python train.py --d_model=64 --vocab_size=512 --norm="layernorm" --parallel_block=false --init_std_down=0.0 --beta1=0.95 --decay_shape="cos" --batch_tokens=8192
Each number is 50 + 12 x the weight over its row's rms, rounded and kept within 0 to 99. Layers, rows and columns count from 0. The size before them is the row's rms in percent of the matrix's.

# down: layer 4 MLP down (transposed), 128x64, rms 0.178, rows 5-57, columns 0-63
# up: layer 4 MLP up, 128x64, rms 0.276, rows 6-57, columns 0-63
down5 104:44 49 43 71 38 52 40 32 74 48 28 42 36 46 26 65 53 54 53 49 69 51 51 34 47 55 55 52 70 64 69 52 33 59 39 57 38 51 36 42 41 44 73 63 49 58 39 58 52 32 53 67 52 43 50 62 36 45 46 69 65 37 54 70
up6 110:56 59 41 47 44 28 27 48 70 57 29 52 28 58 46 53 45 72 53 46 60 47 53 61 58 51 50 42 41 57 35 58 58 32 38 44 49 50 48 62 47 42 59 49 67 66 62 59 55 53 56 56 20 33 65 52 54 24 51 41 60 81 38 46
down6 097:50 43 68 55 40 46 60 45 53 55 46 63 56 36 32 57 54 37 41 39 32 61 35 72 63 50 51 45 81 36 74 47 51 51 64 59 43 30 53 36 59 39 56 55 41 39 49 80 52 55 45 46 34 38 50 46 62 71 56 66 58 30 43 39
up7 113:34 50 38 40 68 38 52 41 40 76 66 52 62 47 45 38 52 48 61 25 46 73 17 59 69 48 51 48 52 53 41 57 45 33 44 62 35 68 54 47 58 56 75 53 47 65 46 61 49 44 41 36 59 69 46 47 38 34 55 53 62 34 48 52
down7 098:40 53 55 45 61 52 39 50 61 56 67 36 63 44 75 31 54 48 32 51 37 46 43 48 49 39 64 51 53 53 51 50 55 34 78 53 39 42 58 36 43 62 52 48 60 46 26 51 30 41 71 67 44 71 54 43 55 24 28 72 62 54 42 55
up8 109:46 65 40 38 60 61 55 53 49 71 41 53 27 40 34 50 54 24 58 58 44 29 54 40 41 46 72 60 34 45 60 45 67 44 44 62 61 36 41 66 51 45 65 46 53 69 36 63 49 52 61 52 21 27 36 57 42 54 61 49 59 34 39 51
down8 105:66 60 20 55 54 53 59 57 47 58 55 60 36 66 53 63 76 39 29 37 53 48 49 55 29 40 57 50 49 26 63 27 63 49 66 65 28 36 58 45 49 49 64 50 47 40 47 58 39 47 30 59 45 37 59 45 43 57 64 56 59 37 63 64
up9 098:58 36 40 54 41 74 59 19 58 21 56 61 34 52 51 47 31 35 69 62 57 47 69 66 53 48 50 58 42 43 57 47 51 69 59 46 61 57 43 63 44 49 52 32 56 48 60 52 39 59 45 42 52 60 59 71 25 50 56 33 31 37 61 49
down9 095:67 33 43 46 28 55 41 43 55 30 60 61 68 48 57 31 52 45 57 35 49 63 49 41 76 49 55 58 48 47 37 43 43 37 39 43 43 57 32 50 56 78 66 57 47 64 62 44 39 58 74 39 64 49 66 48 40 73 35 53 37 55 62 38
up10 104:77 72 63 83 32 41 48 63 54 56 57 57 48 45 54 55 22 47 57 44 37 40 54 38 65 57 39 75 38 61 37 51 43 37 61 37 58 51 33 57 53 72 47 47 60 72 39 44 47 54 44 46 49 66 50 48 39 33 55 41 53 45 42 57
down10 101:23 37 38 57 47 57 40 58 32 44 56 40 72 47 65 51 59 60 42 36 61 45 51 61 50 57 28 42 50 47 56 49 68 44 51 25 59 64 64 43 41 60 60 57 28 55 58 45 70 65 59 56 46 45 19 51 55 55 57 77 42 41 35 57
up11 086:71 40 57 52 40 56 45 59 68 43 53 61 61 53 65 41 38 28 43 49 56 74 54 35 74 38 76 59 45 68 49 52 43 47 74 44 52 39 49 50 45 55 43 50 79 41 59 71 46 36 56 62 62 46 41 44 33 39 56 46 58 35 66 46
down11 099:42 49 23 43 38 60 45 46 55 39 51 74 48 68 74 56 66 43 29 65 59 38 43 63 58 57 50 54 25 51 46 58 52 61 28 68 59 50 43 30 57 42 61 61 46 68 48 27 47 37 54 66 49 47 42 46 62 57 36 57 46 29 57 57
up12 097:66 72 46 65 45 45 51 71 50 57 33 42 43 43 40 26 54 50 45 48 47 50 48 50 48 61 59 55 44 75 60 36 59 42 42 44 53 68 47 58 50 14 53 32 43 64 54 63 54 35 26 55 70 40 49 45 44 37 63 51 54 72 46 68
down12 094:58 46 43 57 64 48 50 31 53 46 67 42 29 43 40 50 67 54 62 41 54 32 45 60 49 74 74 38 35 54 55 41 43 72 41 41 47 37 47 62 45 51 59 61 57 39 44 60 49 25 48 57 59 59 47 65 29 41 28 45 65 77 61 36
up13 110:51 55 62 28 65 60 50 58 49 44 38 46 53 28 65 51 64 63 57 40 60 44 34 52 68 65 48 70 52 44 32 53 40 68 57 31 50 42 52 45 53 55 31 36 49 33 55 78 62 55 50 55 48 47 60 77 64 56 40 51 27 38 69 56
down13 126:59 64 56 53 38 50 57 59 43 53 47 46 42 47 43 47 49 41 76 58 42 47 48 47 21 75 28 53 63 60 45 53 52 50 56 59 60 57 52 52 33 82 49 58 45 69 34 69 45 32 49 44 53 35 24 61 49 57 35 34 45 69 36 49
up14 103:51 37 59 50 52 47 62 58 46 56 51 48 72 41 45 65 77 29 53 30 55 48 60 58 71 39 46 78 68 50 34 40 49 41 49 52 49 68 49 44 60 37 40 48 35 61 37 56 65 40 56 51 40 35 62 52 33 55 42 46 54 30 72 26
down14 103:35 44 62 66 54 59 53 47 44 35 61 54 54 28 39 74 49 68 41 52 46 61 48 46 41 72 31 60 50 53 57 60 50 25 44 49 60 58 36 40 62 32 56 35 45 49 48 59 54 51 69 35 39 36 74 66 33 45 75 45 60 52 35 43
up15 107:72 30 52 38 71 60 47 36 32 34 73 44 43 38 53 67 56 44 55 26 56 50 46 50 57 43 49 60 41 69 42 68 36 65 48 52 61 45 54 51 69 58 46 58 63 33 41 65 70 42 51 29 36 63 45 47 54 60 42 47 57 27 41 52
down15 096:33 36 30 33 35 47 28 66 74 40 26 53 38 46 51 44 56 49 56 58 50 52 57 55 39 54 44 62 31 49 40 69 68 64 59 39 25 45 61 51 50 53 55 54 46 56 45 36 45 45 47 84 47 58 54 65 40 48 51 61 51 72 59 59
up16 098:56 39 56 45 45 45 63 42 57 33 54 36 48 49 51 26 68 34 62 59 72 79 61 58 53 55 61 51 46 60 40 50 29 55 43 39 46 62 65 63 45 57 56 38 48 43 44 37 68 56 41 53 45 40 53 50 49 62 75 34 19 50 59 26
down16 100:48 47 39 60 30 64 58 50 58 44 39 57 48 62 35 26 57 57 33 66 59 40 56 64 27 45 42 57 42 73 62 61 56 59 43 72 39 57 64 52 68 44 59 39 56 70 46 43 24 39 49 57 39 34 48 66 64 47 46 28 37 39 51 43
up17 084:78 45 56 49 44 39 51 63 42 49 45 43 65 41 51 58 37 47 39 86 31 45 34 41 33 59 57 63 68 47 40 62 49 45 69 53 55 66 47 39 50 58 60 57 30 51 44 42 50 34 46 47 35 30 39 77 57 44 62 57 49 41 69 64
down17 067:45 59 58 35 58 53 56 30 52 53 48 66 70 55 45 43 69 53 51 49 45 55 59 41 38 47 54 51 63 49 43 58 62 56 46 51 65 53 46 53 38 37 37 60 42 90 52 36 71 27 80 55 32 47 54 50 33 55 27 43 29 43 45 48
up18 104:49 52 50 61 66 36 53 68 45 47 29 56 55 36 35 48 43 48 48 30 43 53 44 67 41 59 42 73 50 50 42 61 51 59 58 52 46 63 53 27 49 61 42 59 45 66 40 48 52 47 43 74 33 31 57 61 40 43 38 95 58 39 40 53
down18 099:24 52 33 60 55 46 69 33 55 55 47 50 39 59 70 75 53 58 66 59 62 42 27 42 56 58 37 44 57 45 56 38 49 36 62 44 45 53 39 56 58 29 57 63 48 35 62 55 50 68 66 47 11 58 49 50 47 62 40 53 58 40 39 51
up19 109:54 58 53 41 62 43 45 52 45 72 34 48 41 65 34 47 29 29 65 55 39 61 57 40 50 49 41 34 44 31 38 54 50 41 47 26 75 47 44 68 49 56 56 54 41 59 45 40 36 59 47 49 41 74 36 81 52 55 40 36 70 63 57 51
down19 118:63 47 49 49 66 37 48 51 37 44 50 29 49 58 49 42 41 50 55 43 59 28 81 50 67 65 48 36 61 49 63 59 54 51 54 47 76 32 57 51 61 39 44 62 49 68 33 18 47 60 47 49 36 51 51 61 47 56 56 30 73 38 40 34
up20 109:62 71 56 48 75 47 50 41 38 70 54 37 65 54 68 34 47 31 42 41 60 41 60 24 67 53 59 51 33 47 39 44 36 64 61 73 35 40 44 39 48 46 58 58 50 45 34 49 64 63 47 50 19 59 55 46 49 54 46 43 64 40 59 37
down20 102:41 60 67 61 62 53 69 35 55 60 37 51 31 49 63 55 52 37 39 25 50 50 56 65 34 40 66 45 61 39 41 50 39 44 56 63 58 56 44 56 76 61 40 46 31 32 42 48 76 56 43 58 45 73 62 53 56 48 47 41 61 39 24 46
up21 100:46 50 50 39 50 49 62 58 55 53 43 26 34 57 36 39 47 34 65 64 57 52 36 31 50 55 33 55 38 78 51 55 47 45 40 54 41 68 58 69 78 42 43 49 66 58 44 48 63 52 64 19 60 45 41 62 64 33 48 62 40 42 35 56
down21 110:44 58 79 55 57 53 76 56 59 51 52 49 46 44 36 52 36 45 24 42 54 57 31 47 64 65 45 60 55 51 46 44 45 50 46 53 42 79 50 38 59 49 52 38 49 31 50 52 44 38 69 30 50 53 84 59 28 41 38 68 53 45 35 45
up22 091:46 53 47 35 11 39 49 68 48 67 35 66 67 44 54 40 48 66 64 73 55 50 40 33 45 71 46 62 68 56 49 48 44 61 60 39 56 54 34 47 40 38 43 73 53 28 48 52 41 58 45 38 45 44 28 60 41 56 47 57 59 52 37 46
down22 086:56 48 76 54 49 47 32 65 71 49 59 56 54 59 54 44 60 62 44 66 42 39 51 52 42 24 56 49 55 26 57 48 39 47 54 46 45 45 54 49 45 62 54 34 44 79 39 63 41 40 27 34 53 73 53 18 32 48 60 64 57 59 52 51
up23 101:68 51 55 40 39 60 32 37 56 66 58 51 27 42 57 51 44 39 51 39 45 38 47 30 40 57 46 53 42 54 26 68 43 59 40 27 54 54 58 62 69 65 60 52 41 43 66 44 38 59 57 28 41 62 50 51 70 22 48 37 60 73 49 56
down23 098:57 51 60 30 37 77 52 42 34 54 50 41 44 49 65 29 46 49 57 40 43 48 51 36 53 53 36 38 62 62 41 50 48 59 48 48 38 30 67 51 73 62 77 47 52 42 45 60 28 69 48 42 54 75 60 26 53 50 61 28 60 53 54 46
up24 117:42 47 55 36 54 46 64 48 38 53 57 25 68 52 43 50 59 38 63 36 50 63 69 44 59 37 44 19 64 32 51 50 62 51 68 58 27 58 50 66 45 61 51 41 43 41 50 66 35 60 43 31 57 37 55 61 27 75 54 37 44 57 57 50
down24 116:44 58 29 35 52 48 31 65 47 43 44 37 49 27 65 33 44 70 44 77 56 39 49 62 60 66 38 40 64 49 57 54 47 25 42 49 37 46 59 65 52 71 61 47 37 75 35 48 46 56 57 67 48 41 64 47 55 63 54 41 33 55 47 39
up25 089:42 48 38 59 55 58 57 45 37 35 43 26 62 54 57 56 69 52 54 47 64 62 54 53 76 40 45 48 61 36 32 55 59 45 66 62 21 53 62 49 59 35 41 52 44 34 55 61 47 71 46 22 50 49 45 60 39 59 61 48 37 45 78 35
down25 100:32 49 37 45 63 48 45 59 42 39 52 34 68 57 29 49 50 32 49 61 36 39 62 58 86 42 45 32 64 46 62 43 73 44 51 54 42 62 54 59 56 57 62 67 44 66 41 44 53 59 49 38 51 27 44 61 48 50 60 47 22 63 35 50
up26 107:76 54 40 40 38 49 41 73 48 42 33 39 42 45 62 82 60 47 65 74 33 65 58 67 54 62 45 60 51 37 48 38 55 49 42 50 52 35 58 38 45 61 36 36 39 40 68 69 60 50 34 41 46 67 46 39 37 47 65 57 42 64 50 50
down26 101:38 46 62 78 48 42 57 46 40 46 68 42 58 31 42 36 37 58 63 57 71 37 55 75 49 36 56 44 70 48 47 73 55 38 54 44 47 57 42 38 66 50 37 42 66 54 24 32 41 50 47 56 39 56 43 23 49 44 48 60 67 58 52 60
up27 095:58 57 53 37 56 56 42 49 42 37 27 31 52 35 58 60 30 42 60 71 35 57 51 33 58 40 53 53 67 36 64 43 50 48 41 59 20 50 39 45 74 56 47 77 53 34 53 64 43 42 54 61 35 45 34 70 52 59 57 48 67 51 58 55
down27 103:51 37 28 53 59 51 31 65 52 37 52 70 34 61 45 55 41 45 55 36 60 62 48 51 27 37 52 52 45 42 53 66 35 39 23 48 78 60 65 38 72 59 38 64 54 46 56 48 36 55 57 31 71 45 53 51 58 52 39 54 69 50 56 65
up28 104:57 60 50 50 28 50 50 55 39 40 38 30 47 32 49 29 52 48 66 62 11 62 47 52 46 50 31 47 63 40 67 58 65 25 56 46 52 64 62 60 71 57 59 40 61 71 53 51 45 58 48 52 63 60 52 59 50 68 62 63 47 53 56 37
down28 113:52 58 32 37 68 41 58 53 68 50 54 39 28 38 59 20 64 50 62 57 49 43 51 69 60 45 43 58 41 43 45 67 45 48 49 55 63 67 67 42 70 53 40 32 32 71 22 53 56 52 46 38 44 48 40 68 58 40 53 68 55 46 37 47
up29 103:40 35 53 41 44 67 31 70 43 34 47 68 39 47 43 51 41 63 73 51 39 73 54 49 63 52 53 62 30 60 36 49 45 25 46 58 46 57 52 40 64 71 35 28 60 39 59 63 58 37 55 47 59 68 56 40 52 39 57 50 34 57 41 70
down29 101:49 29 50 34 50 39 70 47 50 47 39 47 43 48 73 62 69 36 56 68 59 56 50 54 61 66 54 49 71 39 47 34 47 40 57 62 56 37 38 62 40 36 39 31 48 58 60 36 54 48 59 55 49 28 14 72 61 63 42 53 53 35 49 56
up30 097:50 54 56 37 43 41 47 53 30 52 47 35 50 45 52 62 72 44 34 73 52 38 49 41 28 50 42 52 39 75 66 41 47 66 52 64 71 45 35 45 39 57 70 54 70 62 46 38 68 45 40 22 60 66 49 51 37 55 54 65 44 54 49 34
down30 102:54 50 48 46 49 53 27 61 70 38 64 47 37 57 51 48 42 65 51 60 35 30 32 52 51 65 51 62 53 52 54 55 49 50 43 56 37 22 52 75 50 40 64 72 49 42 71 54 39 35 48 67 67 58 34 68 31 55 45 47 48 24 37 48
up31 104:32 71 53 74 40 67 57 60 19 54 55 38 52 44 56 52 49 36 61 71 45 48 37 37 51 43 57 67 39 47 33 33 39 56 43 50 67 40 58 73 61 61 60 56 43 38 74 39 44 58 45 33 57 49 31 54 42 37 37 48 46 62 52 55
down31 093:79 59 56 69 42 60 65 67 38 60 34 47 38 37 35 51 17 63 46 56 57 68 54 48 55 55 45 40 58 40 53 57 55 54 38 46 42 32 38 51 48 48 55 40 36 40 67 61 66 44 48 45 29 66 59 26 52 64 42 50 69 44 48 61
up32 096:44 62 61 51 58 54 49 89 45 37 44 54 61 48 43 28 35 50 64 50 33 70 69 41 42 59 50 44 49 31 48 49 44 55 51 58 44 57 31 55 56 38 71 53 43 19 62 44 57 71 35 44 45 53 57 51 37 43 35 52 71 50 54 64
down32 097:26 21 63 52 57 50 69 47 57 56 56 43 42 49 65 56 67 57 45 69 71 53 45 48 47 45 63 26 45 50 41 34 48 41 45 72 60 49 53 52 35 51 29 56 75 18 58 48 48 59 36 43 49 62 57 56 41 46 56 37 51 65 36 49
up33 106:61 62 47 53 52 44 50 40 50 45 58 48 54 66 29 70 48 66 53 53 72 41 32 56 51 45 48 61 25 46 42 52 36 53 61 43 50 78 52 23 71 76 43 52 53 54 49 42 39 74 53 42 49 46 58 56 22 46 51 41 61 55 68 40
down33 098:56 56 48 52 50 83 33 31 45 29 50 40 51 44 21 59 50 58 48 50 68 51 49 73 50 40 57 46 35 56 36 54 46 62 62 32 52 68 62 40 53 67 42 44 57 46 39 60 41 74 54 38 64 31 50 42 25 44 51 42 64 51 54 44
up34 117:59 50 55 32 62 44 83 39 32 56 69 40 43 33 47 53 53 50 67 45 31 46 53 40 58 29 55 45 42 58 44 56 36 48 65 24 46 42 48 66 72 47 43 57 38 42 42 57 78 30 38 38 61 56 41 61 60 49 63 36 46 49 53 55
down34 118:38 31 43 44 43 49 40 44 49 45 23 39 52 56 56 52 61 53 47 47 67 44 54 72 24 53 50 34 57 58 52 61 48 63 56 60 30 55 58 66 39 61 54 59 60 42 53 57 49 33 63 38 40 61 19 65 46 70 18 59 53 61 61 49
up35 106:67 52 47 26 44 52 51 33 71 41 57 44 50 56 59 43 84 75 64 37 47 50 51 45 26 70 49 58 56 48 41 71 34 65 44 42 49 49 35 44 50 54 43 49 60 53 81 48 60 48 55 61 50 53 27 62 63 39 39 43 54 46 43 47
down35 106:70 50 45 44 62 64 34 38 49 55 53 55 52 30 49 49 65 63 71 38 41 34 54 19 38 48 34 49 45 48 59 33 43 63 64 44 39 43 61 59 56 53 84 54 47 52 55 39 64 33 35 61 41 67 50 58 41 58 49 36 30 60 62 45
up36 100:53 60 66 62 27 41 56 63 62 56 47 39 59 58 38 49 38 52 52 71 49 41 39 48 28 48 53 60 66 69 44 61 48 35 32 43 29 68 45 67 52 55 25 60 59 41 77 57 53 70 53 44 24 40 46 54 55 47 44 46 41 41 62 46
down36 104:43 38 82 48 54 61 56 61 34 43 48 44 81 50 47 56 53 42 55 40 68 57 61 69 41 78 56 75 51 62 39 41 58 56 38 50 62 38 47 52 47 40 65 54 29 53 52 47 51 43 35 47 34 44 51 32 48 59 44 37 53 41 24 42
up37 085:55 36 64 55 32 42 46 45 55 38 50 56 49 37 49 57 60 38 58 48 13 49 70 30 37 52 43 57 44 41 40 53 78 38 65 29 40 45 67 72 49 31 41 45 57 72 49 57 28 42 60 32 52 62 51 52 51 56 54 60 54 49 44 41
down37 089:61 53 59 52 50 29 52 53 26 52 40 49 72 39 48 29 39 41 46 61 34 33 72 43 51 46 61 50 59 37 43 46 42 61 36 50 53 59 34 40 75 65 55 57 32 46 54 34 58 66 46 51 66 69 46 79 68 38 48 60 39 43 46 50
up38 113:53 62 44 55 40 52 53 45 30 39 83 30 76 45 65 45 42 46 50 67 59 58 38 31 64 39 47 61 34 54 40 69 37 54 65 46 66 47 43 46 70 59 49 65 35 61 41 48 54 44 58 49 63 42 49 36 34 57 40 56 63 35 66 37
down38 097:63 51 21 47 55 63 36 29 67 38 44 64 46 48 44 87 58 59 48 55 67 57 46 45 55 45 63 64 49 42 54 32 39 67 64 48 46 27 45 59 56 60 44 36 49 46 74 41 53 49 51 52 50 21 58 43 33 45 33 48 46 45 57 55
up39 075:41 68 44 50 40 56 59 43 37 51 45 57 55 43 66 46 58 68 79 29 50 67 38 58 56 52 53 73 55 52 43 54 37 54 85 23 59 33 39 56 51 41 58 61 43 45 60 53 49 47 42 53 39 41 51 60 39 58 52 51 48 40 45 14
down39 087:37 50 46 39 28 41 27 51 47 81 47 65 45 61 51 48 39 50 49 66 37 52 21 50 37 62 58 50 42 53 35 49 52 63 42 60 64 58 63 63 63 76 53 40 54 44 54 58 37 61 49 26 52 53 40 38 38 50 54 43 48 55 54 81
up40 095:51 49 42 43 39 44 68 48 50 56 58 60 29 36 63 60 69 53 65 71 44 48 66 23 43 50 44 50 38 53 37 35 53 33 53 76 51 46 28 60 40 41 40 58 75 49 56 43 58 44 57 42 56 51 61 56 24 28 72 45 40 47 58 48
down40 088:56 56 48 47 63 43 28 47 47 35 37 46 45 56 49 47 29 56 60 45 56 51 52 58 63 54 65 57 56 73 51 53 51 40 35 28 54 20 52 56 41 55 60 64 62 51 31 58 43 49 61 65 77 62 40 33 53 48 37 41 72 59 18 51
up41 108:43 46 10 52 68 65 43 66 48 68 72 47 61 59 44 40 29 31 69 40 53 50 53 36 37 56 53 48 60 42 34 46 44 31 28 47 44 51 45 39 44 49 53 28 56 59 54 47 57 64 64 58 53 63 53 49 38 37 54 53 47 57 63 71
down41 105:23 53 36 49 76 64 49 63 60 58 51 59 49 51 52 24 54 54 69 33 46 48 50 64 37 66 45 43 63 44 41 35 45 39 36 51 45 27 51 65 46 63 31 32 68 68 49 42 47 57 61 46 53 53 54 71 31 49 54 46 45 68 64 42
up42 099:44 20 34 56 58 64 54 70 32 39 50 45 43 46 40 66 61 50 61 48 56 38 61 39 56 41 43 70 31 52 55 60 43 59 43 46 23 46 77 53 46 69 62 43 52 39 51 45 23 49 50 62 34 44 51 74 41 55 65 53 49 54 38 45
down42 092:46 30 35 61 50 47 49 43 50 42 25 79 54 35 47 53 63 69 50 55 38 67 41 47 79 54 51 61 57 65 43 24 51 64 53 51 69 43 76 49 48 50 36 43 41 38 57 51 52 68 45 56 44 56 44 50 41 63 34 31 45 44 66 41
up43 096:42 66 42 45 26 37 16 37 47 56 74 39 47 55 52 51 62 66 53 57 33 39 40 40 63 48 41 43 53 50 54 55 44 57 56 61 38 73 63 66 39 58 45 49 46 52 32 35 58 64 27 41 41 32 67 61 61 59 40 45 56 43 64 59
down43 102:81 54 66 65 72 61 53 61 43 44 36 46 38 44 37 50 47 89 48 37 33 46 38 45 49 50 54 60 49 52 42 41 54 37 43 71 40 53 36 51 43 39 54 43 46 52 63 58 50 68 31 29 63 50 52 45 37 49 65 48 69 32 55 42
up44 100:62 55 49 43 57 47 35 58 40 46 62 36 61 47 43 61 68 36 49 66 61 67 45 51 55 51 44 57 45 70 60 58 29 24 61 43 71 47 28 43 48 77 50 51 37 47 35 49 64 54 54 45 59 33 63 50 37 49 56 50 32 79 69 39
down44 090:24 62 52 66 61 66 77 49 40 45 57 38 77 57 42 49 57 60 54 59 45 48 54 68 59 36 41 59 39 29 48 70 53 69 34 39 43 28 62 52 33 48 52 50 41 42 53 41 50 41 51 48 46 55 54 38 38 41 50 36 75 49 70 35
up45 100:59 34 55 72 62 53 54 57 48 45 44 14 40 42 40 51 58 37 60 54 49 45 27 43 60 41 45 56 53 43 52 56 41 46 68 50 43 75 58 75 58 48 31 57 66 31 45 63 76 34 27 51 53 54 63 56 50 53 36 42 43 44 36 47
down45 095:56 57 45 46 51 52 47 55 59 56 65 47 56 46 54 44 55 71 55 58 59 74 25 57 63 57 53 54 41 26 32 30 54 30 43 41 74 56 61 28 55 40 44 34 63 53 57 36 51 41 71 49 38 52 59 52 75 29 42 61 49 42 32 38
up46 080:43 36 38 45 60 53 58 53 34 37 49 23 55 62 54 42 54 40 58 53 74 55 52 57 58 42 68 63 68 29 53 67 67 55 63 43 44 47 53 51 51 41 42 52 32 39 38 66 55 63 44 50 49 30 42 60 34 82 52 50 45 67 64 28
down46 082:59 42 58 59 57 52 51 40 77 42 44 81 50 50 49 62 48 54 48 60 44 28 36 41 55 67 32 24 62 69 54 41 46 44 49 34 58 45 66 33 45 36 59 62 33 72 51 25 49 45 60 52 60 42 50 44 59 60 50 35 45 52 56 71
up47 092:54 68 50 71 54 51 37 43 62 36 58 50 52 72 51 40 35 36 69 36 39 49 61 66 62 46 63 68 71 43 71 58 69 50 49 27 59 51 42 62 42 43 46 35 58 66 49 49 48 52 50 53 42 47 31 30 25 53 33 46 43 53 48 71
down47 106:43 49 46 51 50 46 61 60 56 60 31 61 49 45 49 36 29 51 42 44 69 30 45 39 46 56 37 71 32 71 48 45 31 67 40 68 48 45 69 37 37 55 53 77 48 63 61 40 56 41 72 54 34 63 37 72 50 47 53 47 45 30 44 56
up48 095:42 47 30 43 35 47 39 67 20 50 62 51 83 35 58 55 28 29 57 56 55 48 46 56 67 41 53 54 65 49 60 41 52 29 47 37 53 36 55 34 40 43 45 49 60 66 57 41 48 60 31 42 72 48 55 45 54 69 63 65 57 56 54 48
down48 105:36 53 61 39 61 66 70 45 55 42 82 55 68 58 48 45 60 43 54 25 47 67 53 59 37 65 63 46 50 51 15 71 38 62 25 51 43 42 43 47 54 51 49 48 49 42 62 41 35 43 65 39 46 43 66 40 46 39 62 54 57 36 44 48
up49 112:54 60 48 51 35 52 53 39 50 66 38 50 49 66 45 26 28 57 54 37 38 52 36 54 66 30 62 56 50 63 16 49 76 75 36 34 64 42 43 56 32 55 45 62 58 62 53 50 39 35 59 54 50 69 34 49 43 54 53 63 48 58 48 51
down49 102:61 57 49 22 44 49 44 51 66 51 36 51 44 33 63 47 46 72 46 63 45 51 53 34 40 55 54 33 57 57 52 43 32 37 65 43 31 57 38 42 49 37 66 38 36 80 61 53 39 51 44 46 66 51 85 48 64 43 53 54 57 62 64 41
up50 112:51 53 65 59 58 54 50 56 34 59 33 30 31 60 56 70 27 64 58 71 56 55 57 33 53 42 62 64 47 53 36 41 39 46 40 44 50 34 50 57 33 71 46 39 45 58 44 69 34 33 30 42 37 65 55 53 37 61 73 51 44 64 44 49
down50 102:61 44 60 52 53 29 51 49 51 45 46 46 38 52 63 71 40 62 62 43 36 52 71 38 38 39 43 36 83 54 24 63 49 54 46 60 76 46 50 39 51 59 56 47 38 39 30 49 57 61 25 43 45 54 82 49 55 40 58 56 56 41 46 49
up51 093:62 47 55 51 36 57 53 49 43 53 39 57 42 36 85 68 41 53 62 63 53 73 65 48 39 60 48 57 46 43 38 52 46 36 58 62 50 22 47 48 44 63 56 50 48 48 58 38 41 48 23 40 32 65 44 48 52 48 64 29 58 50 73 23
down51 097:28 61 45 27 28 40 58 44 66 51 52 53 28 49 37 44 55 34 32 55 57 57 37 54 59 72 62 59 47 38 54 57 59 62 46 30 52 28 35 36 63 58 57 74 45 36 54 41 69 61 53 72 52 46 46 51 50 50 42 42 40 58 62 68
up52 090:42 44 40 40 30 32 48 60 54 41 55 89 59 59 30 53 54 60 66 48 46 64 85 61 42 36 47 53 46 54 29 64 58 44 65 32 42 53 51 32 45 52 49 38 34 71 56 49 36 65 41 46 49 48 45 36 60 46 56 55 54 55 46 43
down52 092:43 49 60 57 60 71 48 64 33 49 58 26 42 54 42 68 51 55 48 68 51 55 27 24 53 43 34 48 30 40 44 38 45 58 59 64 59 39 45 37 70 50 68 66 61 42 47 38 85 43 41 39 54 42 49 52 47 46 60 52 42 34 56 58
up53 105:67 47 72 55 47 47 63 72 43 51 80 51 75 41 53 53 52 46 38 52 47 50 58 53 18 59 47 64 44 50 56 57 65 54 57 52 39 60 39 54 45 43 28 65 60 49 47 44 61 50 50 28 38 38 40 50 45 62 15 60 45 37 46 40
down53 113:52 50 58 60 42 44 49 52 36 42 28 40 66 47 55 73 53 43 14 58 55 60 47 70 44 68 45 63 77 52 62 39 59 44 25 40 54 55 30 55 32 52 52 60 62 63 60 47 50 36 52 52 25 47 44 56 39 66 38 64 51 49 46 51
up54 100:33 33 39 65 48 41 56 58 41 42 44 54 47 34 48 36 52 55 68 68 46 62 48 34 55 68 77 43 40 44 30 54 50 58 65 41 36 48 50 72 55 30 56 60 60 32 53 53 73 44 47 44 33 49 43 54 51 43 72 34 54 48 54 22
down54 116:61 51 35 38 35 41 65 62 39 50 56 49 43 67 65 61 54 63 44 80 57 44 60 53 41 67 50 59 58 39 57 63 48 48 34 49 30 48 36 21 49 37 53 49 51 64 43 45 37 61 55 52 58 29 46 58 39 32 74 39 45 77 49 41
up55 099:57 36 53 43 41 30 57 47 42 61 52 44 47 61 64 61 26 38 30 62 43 48 52 65 48 30 39 47 44 48 45 51 62 37 43 62 33 24 54 73 52 44 63 45 50 55 63 50 46 57 61 53 37 28 50 85 47 37 51 45 34 54 64 66
down55 097:59 68 40 66 47 29 63 55 67 33 43 45 28 49 47 38 45 42 51 57 36 52 54 61 34 48 37 56 55 34 48 46 63 40 50 59 36 35 61 42 53 77 52 64 48 44 44 57 48 37 65 42 63 62 67 47 51 22 77 44 59 38 64 61
up56 085:58 60 55 55 36 52 44 54 54 37 72 56 37 30 42 58 61 30 60 56 39 54 48 56 35 35 43 39 30 67 63 43 36 73 54 39 37 49 46 51 48 40 34 46 51 34 66 54 54 57 48 58 48 44 81 62 69 56 29 64 42 73 60 40
down56 087:50 47 46 51 47 60 26 52 62 42 29 53 62 43 68 38 38 30 66 49 58 64 66 51 58 63 72 60 51 63 36 50 54 34 38 40 59 50 49 49 41 26 36 56 51 74 44 43 58 49 76 74 34 52 52 53 53 49 55 41 42 57 29 32
up57 100:42 53 44 68 38 50 33 49 40 55 54 36 60 52 46 72 40 36 47 41 56 62 42 41 41 44 49 51 57 50 60 55 48 34 56 74 53 58 53 46 69 63 56 37 56 26 32 66 68 72 50 24 43 27 56 48 60 39 73 52 71 43 39 44
down57 098:68 48 51 27 68 40 64 37 50 51 48 60 32 43 52 35 33 47 46 45 50 36 66 51 50 39 62 26 43 43 52 42 55 49 44 59 46 68 54 42 35 72 54 41 58 73 68 48 67 43 29 50 70 68 45 45 55 59 30 49 52 76 50 53